Weights of a small transformer language model.
Size: 14 layers, width 128, 4 heads of 32.
Architecture: LayerNorm before each block, rotary positions, untied embeddings.
Training: a variant of Adam for these matrices, 157M tokens, 4801 steps.
Each number is 128 + 24 x the weight over its row's rms, rounded and kept within 0 to 255. Layers, rows and columns count from 0. Numbers have three digits each. The size before them is the row's rms in percent of the matrix's.

# down: layer 7 MLP down (transposed), 256x128, rms 0.0902, rows 156-255, columns 64-95
# up: layer 7 MLP up, 256x128, rms 0.107, rows 157-255, columns 64-95
down156 028:130141172112154119050157109117115184116115117148096124155128124146143126112147123149099147113122
up157 008:177118150161124138109138110164119070101118128140145139133152177170158131143133147136179132136158
down157 006:134137110110143140157144149103131177153134095119144136129095109163079148092171109097093150095088
up158 093:122124095130158156133163122131140130153120124127072143126126141088142136166159110153126137142144
down158 098:123134138126104091142082136132117108108147124147177102159127096124115104072111162096108162118129
up159 071:140141116158130161124152142121154165104106153121117148112088180097150137204133129126111119144159
down159 063:122093162143136119085116084132103110118161110144147133158137083140129109085122099110132170131113
up160 122:090156087185103132185153123110158130147084121099125123139085128133150138151114106169113146143112
down160 124:174100156075163150081121098137103116113142148149115110099200125123081116111128135114114143097134
up161 121:156141168121111116096154133128158103118118124091116087128126084119137111124122100137136083145139
down161 120:127143082105173114160124104125071143139134144143130160164142152131129157149096160129114132103111
up162 070:163121109180159146131175156165132118149148113142090094105144174132143058105132116128143126186113
down162 064:098156127099100140122088119082124147072105109088177162145105120134114174159115136134132103094116
up163 125:152152115167165105151133147179158125134092119117131122136142107137114090161055129128115155081110
down163 142:115093127093124171122145128095106111115127124125100115103174152153125116146189195136164111123138
up164 074:113110104156133150138135130088149102115100166124152105101161099122143135126108164134132107113138
down164 061:113142149111118095086118160137128147113150128143106186163129157126110119109120096132118135165091
up165 028:149150130122165094134100155120112101135146173126147130116153129096144181127125102101154123146139
down165 024:119136134147135166086135087119123162106109079163099136145098112140109094124149167140133171121116
up166 013:131172170143121130131127108117151162120123116101162154159134075061142125100115136139179140119104
down166 010:100104105096097133144106151109132106099122131089109132118100154125119123149126124101101084122164
up167 114:133139156110149122108147118147142150156127109109111113097128124128118102179114097119183173129070
down167 112:101125138164094171134126111143133131096133101135153096138108153135171172107165128130113102099169
up168 158:153165159132111122144103135126156142132122131118099117102145135130123110115148160139146127143088
down168 165:111138110133150138129101107154122098123179129132116150123139120134115110122119133140088121109102
up169 097:142140118187128137164119115139115149163128129154157120107125115097156139122134154118118108149119
down169 090:134132151124123133080116164116180146124126150071101120133155118148091106162136112167132126098141
up170 085:101162110151138180118117150135133131127101117087154141162146094111094128113175102142142102142141
down170 070:134076144119115084143135100090164156129150100136097117092117169142146133139081151123150122133110
up171 123:091148121142161137085104176178138133151112152120118121126156116132082188147140158136129175137127
down171 133:133089122167107143143167080132097110102141136151134153134095150146169078123148138110110106118147
up172 118:106133148154133127140105127129147108151113159139151134100106175108084110152096139148105111151081
down172 125:146165092106114136152145100081108126131125139139088137145144137152163122108123090133075135121129
up173 129:112115145154115143154155136133131119168166113152055130131123128138115108160119125129139109086105
down173 131:137181136111131093121105117108100119091104124122161084103150106146124157107133150147133126175111
up174 077:146128099160152120126128144122160116130116077120150128109128135144118119156112099098156114145098
down174 065:107107112114113149124124136144119151129167116130143126140124093081149121113143157123127139115129
up175 080:165140107135104116118166129194170095120108097103069168079128136109160124114131125091134121144122
down175 075:110162148154166157163092171070116140144135139116162114122119125143119157147139134161102147091110
up176 065:107155095157103135116128139134159132103106130148157097091124145104135152155127159159124162124144
down176 050:138116167115145132077118141095139122122138135120151165167127114167115138083125115114109119147107
up177 134:115166172190161159140111118135172118141119125130111093059186125119107147121117136116119117150110
down177 129:140155091110117141136100101159129124120114133103122158183092115140127095118148131167140114089130
up178 135:172101142122146146147108121076125131126133111164146126088079163116152127148120092160104177123094
down178 139:112145130124101105107152110186131110133127142104106166193150098107105123124105152087148104127163
up179 142:114176136148127122147130160129126118172128132153110135105159135132132108148110120107114139142093
down179 155:140135129099100156152127134120149118084139118106117113124142156151133126131142150141152139120123
up180 115:143153106155148136113106128116131111132070132097158099087136150142125122138126159138119106137147
down180 112:076163122124118138157126148136130144138142121158110132124086106096109123150152137162163128099143
up181 133:115126085128126144099096108116132155114126128093153114174136132123135131146138109111127133171126
down181 138:172124149111126137171160145119142073137152127139081155128084125110115124125117153143147150125158
up182 123:071131083131134103116116134097140117075111100089117085151178100136140137131131152120124118122090
down182 149:182127135115121137139131117141137134167132131145132171110116125116112084104114105124142145135173
up183 135:105081134158158101126160133110172112103162125141116152119111084113106146106089132138166096130105
down183 139:134145123100102133139081132138122145184124124118118143143146127124142123099157112127114130105144
up184 129:091152098141162128114124125147172157161151108146145109131170152116107108155127132122117146132122
down184 139:135093142144117136108148103091122085139126122105154137098092107126140154098162132127146100094121
up185 084:161137078175143164126158095139143119112158130149143082112109105145098117152160121106131098141102
down185 078:120146125109112132146082102122127124135110129123124148122089076134179101121104126133131108144130
up186 126:173108118156138116135133142115108103153131149146132119124141153158115110138142098103110141134142
down186 123:106064124143117114125158138160132105117155099140152133127103087125144139140145129138135105131094
up187 102:130143124134146164100111128092158145127160123103087164121118187096164146129127123139099136147107
down187 084:139116142092144106124146116133095117138096114145145126138108099164090137111150135100099121146155
up188 047:147120130127130121096109096128145117104141106172137127132145111117142174082113137115191111143130
down188 034:101135128101107128141170167123108166138131134110151127107111152142132113166124140134094134120112
up189 103:126132162155126148161141122115157142139141130117126098130133113084102126096105063128123102156109
down189 100:123108110089127087100083092115134117121131093137117171155103120129161110150136188079118122135122
up190 121:133073108137148124104138157142153078092110090133166132143102132137076137129108131160145133168141
down190 127:168162128143158122149120135130108176111135142131101105144203149125158123139170105118152125100082
up191 122:111138141123174138114168148135130125157136142179133142098126142180141140115144121156167173112089
down191 120:089125112143105130149104112166120139131149103087107114142124150098115134125121128126117148146152
up192 040:119143138106097132130109121130136126125146137170127073085119143151146120199128095155104139130122
down192 030:151144123154136123133148151119159112105136119112144164182119090090103136092134153116141104145134
up193 118:124134108137137107086104128124144103163118107092124134172136158107096120157119080116111131111117
down193 123:116108129132150113158176146122148067110140111156123121127087119152142138134088167107106080109141
up194 120:112135131162173148122095123105156137160111146111176116125141114120125141119132101163116084152111
down194 123:119158098152116131147100132148114122094173116145112145129146130154130139157149126136126139104127
up195 005:134147125157107147098127090135151123126129117135116102121115097121175106112136112162155162169112
down195 005:134115170124120134180144154068133163102125119100176176114117125178081155120157093117106123097123
up196 144:094139123157115113116124155167137136126102129125129104123182139098095146155091136099095109144102
down196 143:130108128095096128187087132092107115127126111136116146116115152111148148101132103170117143169183
up197 132:096152099152167136111104129095136082122099116146140140117137100136151108111115151119128136099138
down197 149:140146154079134116106142116131102114111169133092096182139141142132091138131134132126154159127141
up198 136:121144129131136149089124101112158146148108114133148162131162099109136169137094091100173109120107
down198 135:148110100120064132129088084127091100172091148141131127134114173170133117126174124130131127131107
up199 123:146151134153109131118145134119158111097089108139118160086141185097129131127125110104110170106102
down199 119:133079118103172119142122136126075147135115136118138141149128143153123140132095149123108129126167
up200 098:107122103150097162127100133093147119140102149134105094094118117133110126157126121134111114172109
down200 095:150144154102133084131133147103153141114140111098152120128138128100160106115147141103160115108170
up201 034:120120111168124180098178106152121128093093124129109114106138142148142079115153143144118137135121
down201 027:151127141120114073122101164094161129175153111127128130172136102140132155108099102112148094132110
up202 095:131145138186154152126150151117159108128119130118156090124124138162133100137107156159112106132120
down202 080:122082118092077130130115126131135116074121139180099133123091126109142114096112121119132122140113
up203 084:119165100156142134103121103159124126136136124132141137136150095122140099175135106098115141135112
down203 073:110066145114121134137129145130147136109138110077101118122088149147119136099093145120154074155152
up204 119:158112115140178113110132126108139122134130135102130067083140153133124134139111161159148118135139
down204 118:115132132148081139124125127136078146103111112117097132144129139098131162147174106143109126131118
up205 124:119088108129118115124161195142151161117108129150134171093100119161122150114112086103112173076120
down205 126:117175166116181121145115089118146111100159098089123120204147134121131121140138126145138090132105
up206 136:123113145103146164092155160142159103126151097147161110114137098145121130128109085125147086086121
down206 153:101119103158101109136120127103088132152153140156089138166130162149139111114083163124096104170140
up207 124:102169130118146118156140168157169174159136088124104134093122128140121112151094140168102148149130
down207 128:162128189154106124087112110136134090105118145130160117153124112093140141088166113114171119128123
up208 135:111128104149142136140132130087152068146136134134108095112108144126104071165129097129133128123118
down208 137:150088126128150132133098139161135144123174126138093174118124091137121132127190134115142134100178
up209 094:130090105155118123142133146125120111112133125125159089115134136118122108138171157117183119150124
down209 089:134166139112118124103112155102129144155112130164126130151123120136134121148113130161085141106097
up210 083:114151115155164166121159133159130117155108130162103122129122133116121113094130126106113118112109
down210 079:122135161122109101126093136119134124122159135106131078159150126147113143141082116135127090117134
up211 115:137134120158100138073099119124127155140125146115079109111107093139113100095141144145152156114120
down211 120:111096146129114171151119108120163129107125116127154095110165140099118130154132130149143103110139
up212 159:114136138088161154132142137109135142085152141135109127136146093110087114153141106157169150125110
down212 163:151110137104081123135145063119135163186104139147155159101128147117124079133092132123113133096131
up213 121:141102135093179120073113178138156143156129130142110096118117087127103154132139140174130128108125
down213 118:124137140189097119186142138118120131114110112151143157137117169117168116112160112099118114139118
up214 136:125156176149141154136124167145139161154079099068139119153096138147122111143137117132119131139117
down214 140:106060126118104127146162105113123079103120133117131105107122131091150160162134163083109118109129
up215 098:145185142170125124136157122127104176119123133180117144116135108156164137138163145121129121131117
down215 089:096107124152136135121113163137164120162104138092122098137127106132067109123123130156154121134116
up216 139:175116127149115153166152110079162150125126130107175104095111124110154130089075118123107144104126
down216 151:084145131118154115126153163199126106112117138133087173168143163128119106140148131135141122128129
up217 132:095119151137122141089114141106164114126127162155127090123136145101083125107100125129181118098115
down217 140:138148123118118101144093121109096118117148113106144159108120138171147145130113146111121129110092
up218 114:137128116125116133118190126120155116111163118107131128082110167129126104173127196096116130117135
down218 116:129149123079085087141089108149126179120128152122107116151149107105168125116127084123127177147092
up219 109:140143141157125135133139121151134115119149168123100124100120134118151102157169131109116144147122
down219 107:123132106106154165120102124123137150111151115087171094165125118123114135104082137156151090155113
up220 029:118131107143147123132077098150126110127119142095206137146121140121138158131113151101169147158123
down220 023:136126156106139120081164131078136180111132127141062120148124112131111101123175137159110126101093
up221 063:122104100149095103137117132159168145119144137121048111099108131148158126137138142137120139127122
down221 054:173121143113169123121143131089110133123112123133176164163136111151081118120137082123122148127094
up222 010:148137114129158112134105143148120108111144122122174126125150148120117163122093137119158119143129
down222 007:108145126130124130080143138108125135172123129121100128183082140152126117133186140140099145099119
up223 106:148116135107175156131142101131182126156083132103116104167146118132123142172159151107157110155093
down223 108:101119108112089132150138166164111125095151139124159128118117137108173110117146159185092145098136
up224 095:130119101111180165130170136111119118129122126127091162138124131161158163154138110150127100118121
down224 094:117146157143118094098076094175139115150134109158157097128108113081118121114134122123097145120142
up225 130:101117150141128157069156114147174100109127173113154086111168115120072156091108118183170096113109
down225 153:180125116075124131167084105081067165150110116151137096127131162138154114161125124121095164121126
up226 067:142152131178157144109142131115136146153134120164099103103135112110139098118122127124102129164115
down226 053:128135115115114130156113109136135148064122131099148142143110090133131159140156125125167102138139
up227 040:163089154152101097107125138147119096132107107174174082149125100163133146112119135112150142140134
down227 030:114152131090134139160139105128156160101140105115125164099103147117140119166155140129134103139124
up228 102:170127130131151131123170141180152133103162087116131127106119149142146106154132149093144137139126
down228 097:126125144099106127107112117117073120159087118138119173181162137127120151126124119146130128125086
up229 064:162136156146141127141112132125091161119115120098136159117143087114139128145097112109122114103106
down229 055:084107127100140131122145140146162100136138136146139111159068131121114107126153150134126166150179
up230 007:115138096132150120131117095134117085133125132132175115137129167146101161116084126110153145140121
down230 006:136141121115155146058114155098174123140112101115089164140089133134124094119167131153123138121117
up231 009:146087096149114097122133113157108106165114132156132120094101178127141165143116116095123140176151
down231 007:121135160158160164086091133130146116125136133146117142115133125168079100103146081185111142058089
up232 130:140103118150160133087112100109112167104115105124141117157133123106133103112116126138121094144142
down232 130:075155107093143119173101135131139128152127130152118136109118100148126169144117128116170133080102
up233 121:124133138166103158103089110123145122144092096097099133123131071076104138130082108096137098159129
down233 130:126109114085137174153144172136111143112138134147161163108136162126118149161158125137150085126064
up234 084:101153106127147137159174142148139119147136111130086133074140109112130123133117076097160134135109
down234 075:128118128135154108129109114093113116106124129128179125170126165134117160155159162137126131114123
up235 007:121108144112110100107128129127103105110077135128143121142122134112106106104119125118098133074126
down235 004:098157107103153137171116141136127155109126132134158166116105116127162145137134131136151124169134
up236 018:133083126162111092151158113134111126141169157181079118120109147170145115162172148119108137115135
down236 015:151148141117149172100137106175132146091109115139162121103164109128109138100087103130126138148118
up237 095:161150106157168147116167166159140094145113135137103122126134169135157096116136124155161158140097
down237 102:113149118089082117130081114097117186112124103108177125133108110102113166134137145097104135118131
up238 094:171115130147128144113135133145169122115121127136111139122112144181129092146118145136139115094125
down238 096:116148127094124112148117127143078150098124130134138107127171088118127129085158136106130133167124
up239 006:113174115119118144131129157131136133121109127111130129142149106127103139136128099117117124134123
down239 005:122111106112118064112077125093115107114131117104128150122110186105123147162146156078136135144135
up240 088:077118101118114122111133127099158131127139150126152115113107097135123080125127086142134165147097
down240 083:147157163147136103157134133138136134132122146136132161135116132121156162116097152111109140120157
up241 049:135129133203130141105177134113130105135162120153114063129103131176134073135137129148117133163106
down241 038:141143110053105132133106137141164140104095129112111168131133108102154185109102115132155096127104
up242 074:101151112168138173115121156139133112119092138137138115132105101117123109116123127157127119130120
down242 059:141102112093109104146099111131129140143130153126127094127168141127160139150086152137158124116109
up243 097:144113098143166128114155113118142104120098157105129116065099086115149119112137128114119133103139
down243 081:088164123112092095157093115084132156123174131102128151164107150115127089119094128120120106173136
up244 123:080139136150149155140097094083136129132133128110139151127132123140141131124129142154139123097133
down244 124:159112101121114120128179135139123117178129081130156132149140137138123144122149120124126128166102
up245 089:149106149153125127128114113151113111128132111164113121134162106095136147115124115119099098121115
down245 077:093129108130129140133167111102177157116139091080185146137105137096124111140127133116172134171115
up246 018:112096112166080097113121109180123118146130165149115091110098154188153137154161146104135163172141
down246 015:147131144110172182131118130092148125106132101130135168128157097125092108103100085157108116099096
up247 075:161109123129113113113135106098118125095111115160136160096137151124164115141105185155122116124107
down247 066:101143119136144127117133175155156128167132152109131079150103131122075131077141090101126140123153
up248 026:108108109146131140113133096151139120118116116143089092067136152161158094150145107129123105151126
down248 021:161135170115141118115141127108114148130125106130139146193139074132089115089113116130106159120088
up249 024:105173140117116147131118129106155183144135133115131061105113156075132109164110128154098144158131
down249 018:151113138141101134110154109103113102086135144121120209169126120128146131093150113121131118101124
up250 112:127091165128183141121141133165122130136180141139106128092108152187103133108135135145186049123117
down250 116:156125138067098135136140101130092172138131086139121136175141095097170124131118102114140155156170
up251 099:125157142157099169118137127128161115146127109136089121107128159072104196106111164130132148126136
down251 090:155120144100141114121087127139115105109155138104149143133128113159127051146144111118120101126121
up252 131:127114091128204154092094132098124123125160127105113123122143106090130121136111110112185164140103
down252 139:106107129135089106178136112086117165095086121130139132071128137120135120193162099089091124117118
up253 091:153118127137110175075163144120153152135149122112117141089153140129180155111097134114109106121098
down253 079:112139143109144109161103100112137131112116159150152085154129155109048111137141128154157157156132
up254 135:117117144179177112135133114130160139158139143096121118075143156088121141153092153103129105160127
down254 144:128112141109106187116114149143120145150079117122135114134141121172186124146121103113129144117105
up255 124:119107103120178156120081177101158134127094107129117108142124085129128117139123097178146105118115
down255 134:123149163120113100143141108102089108097150133121129144153117188142164103131132120078109135124095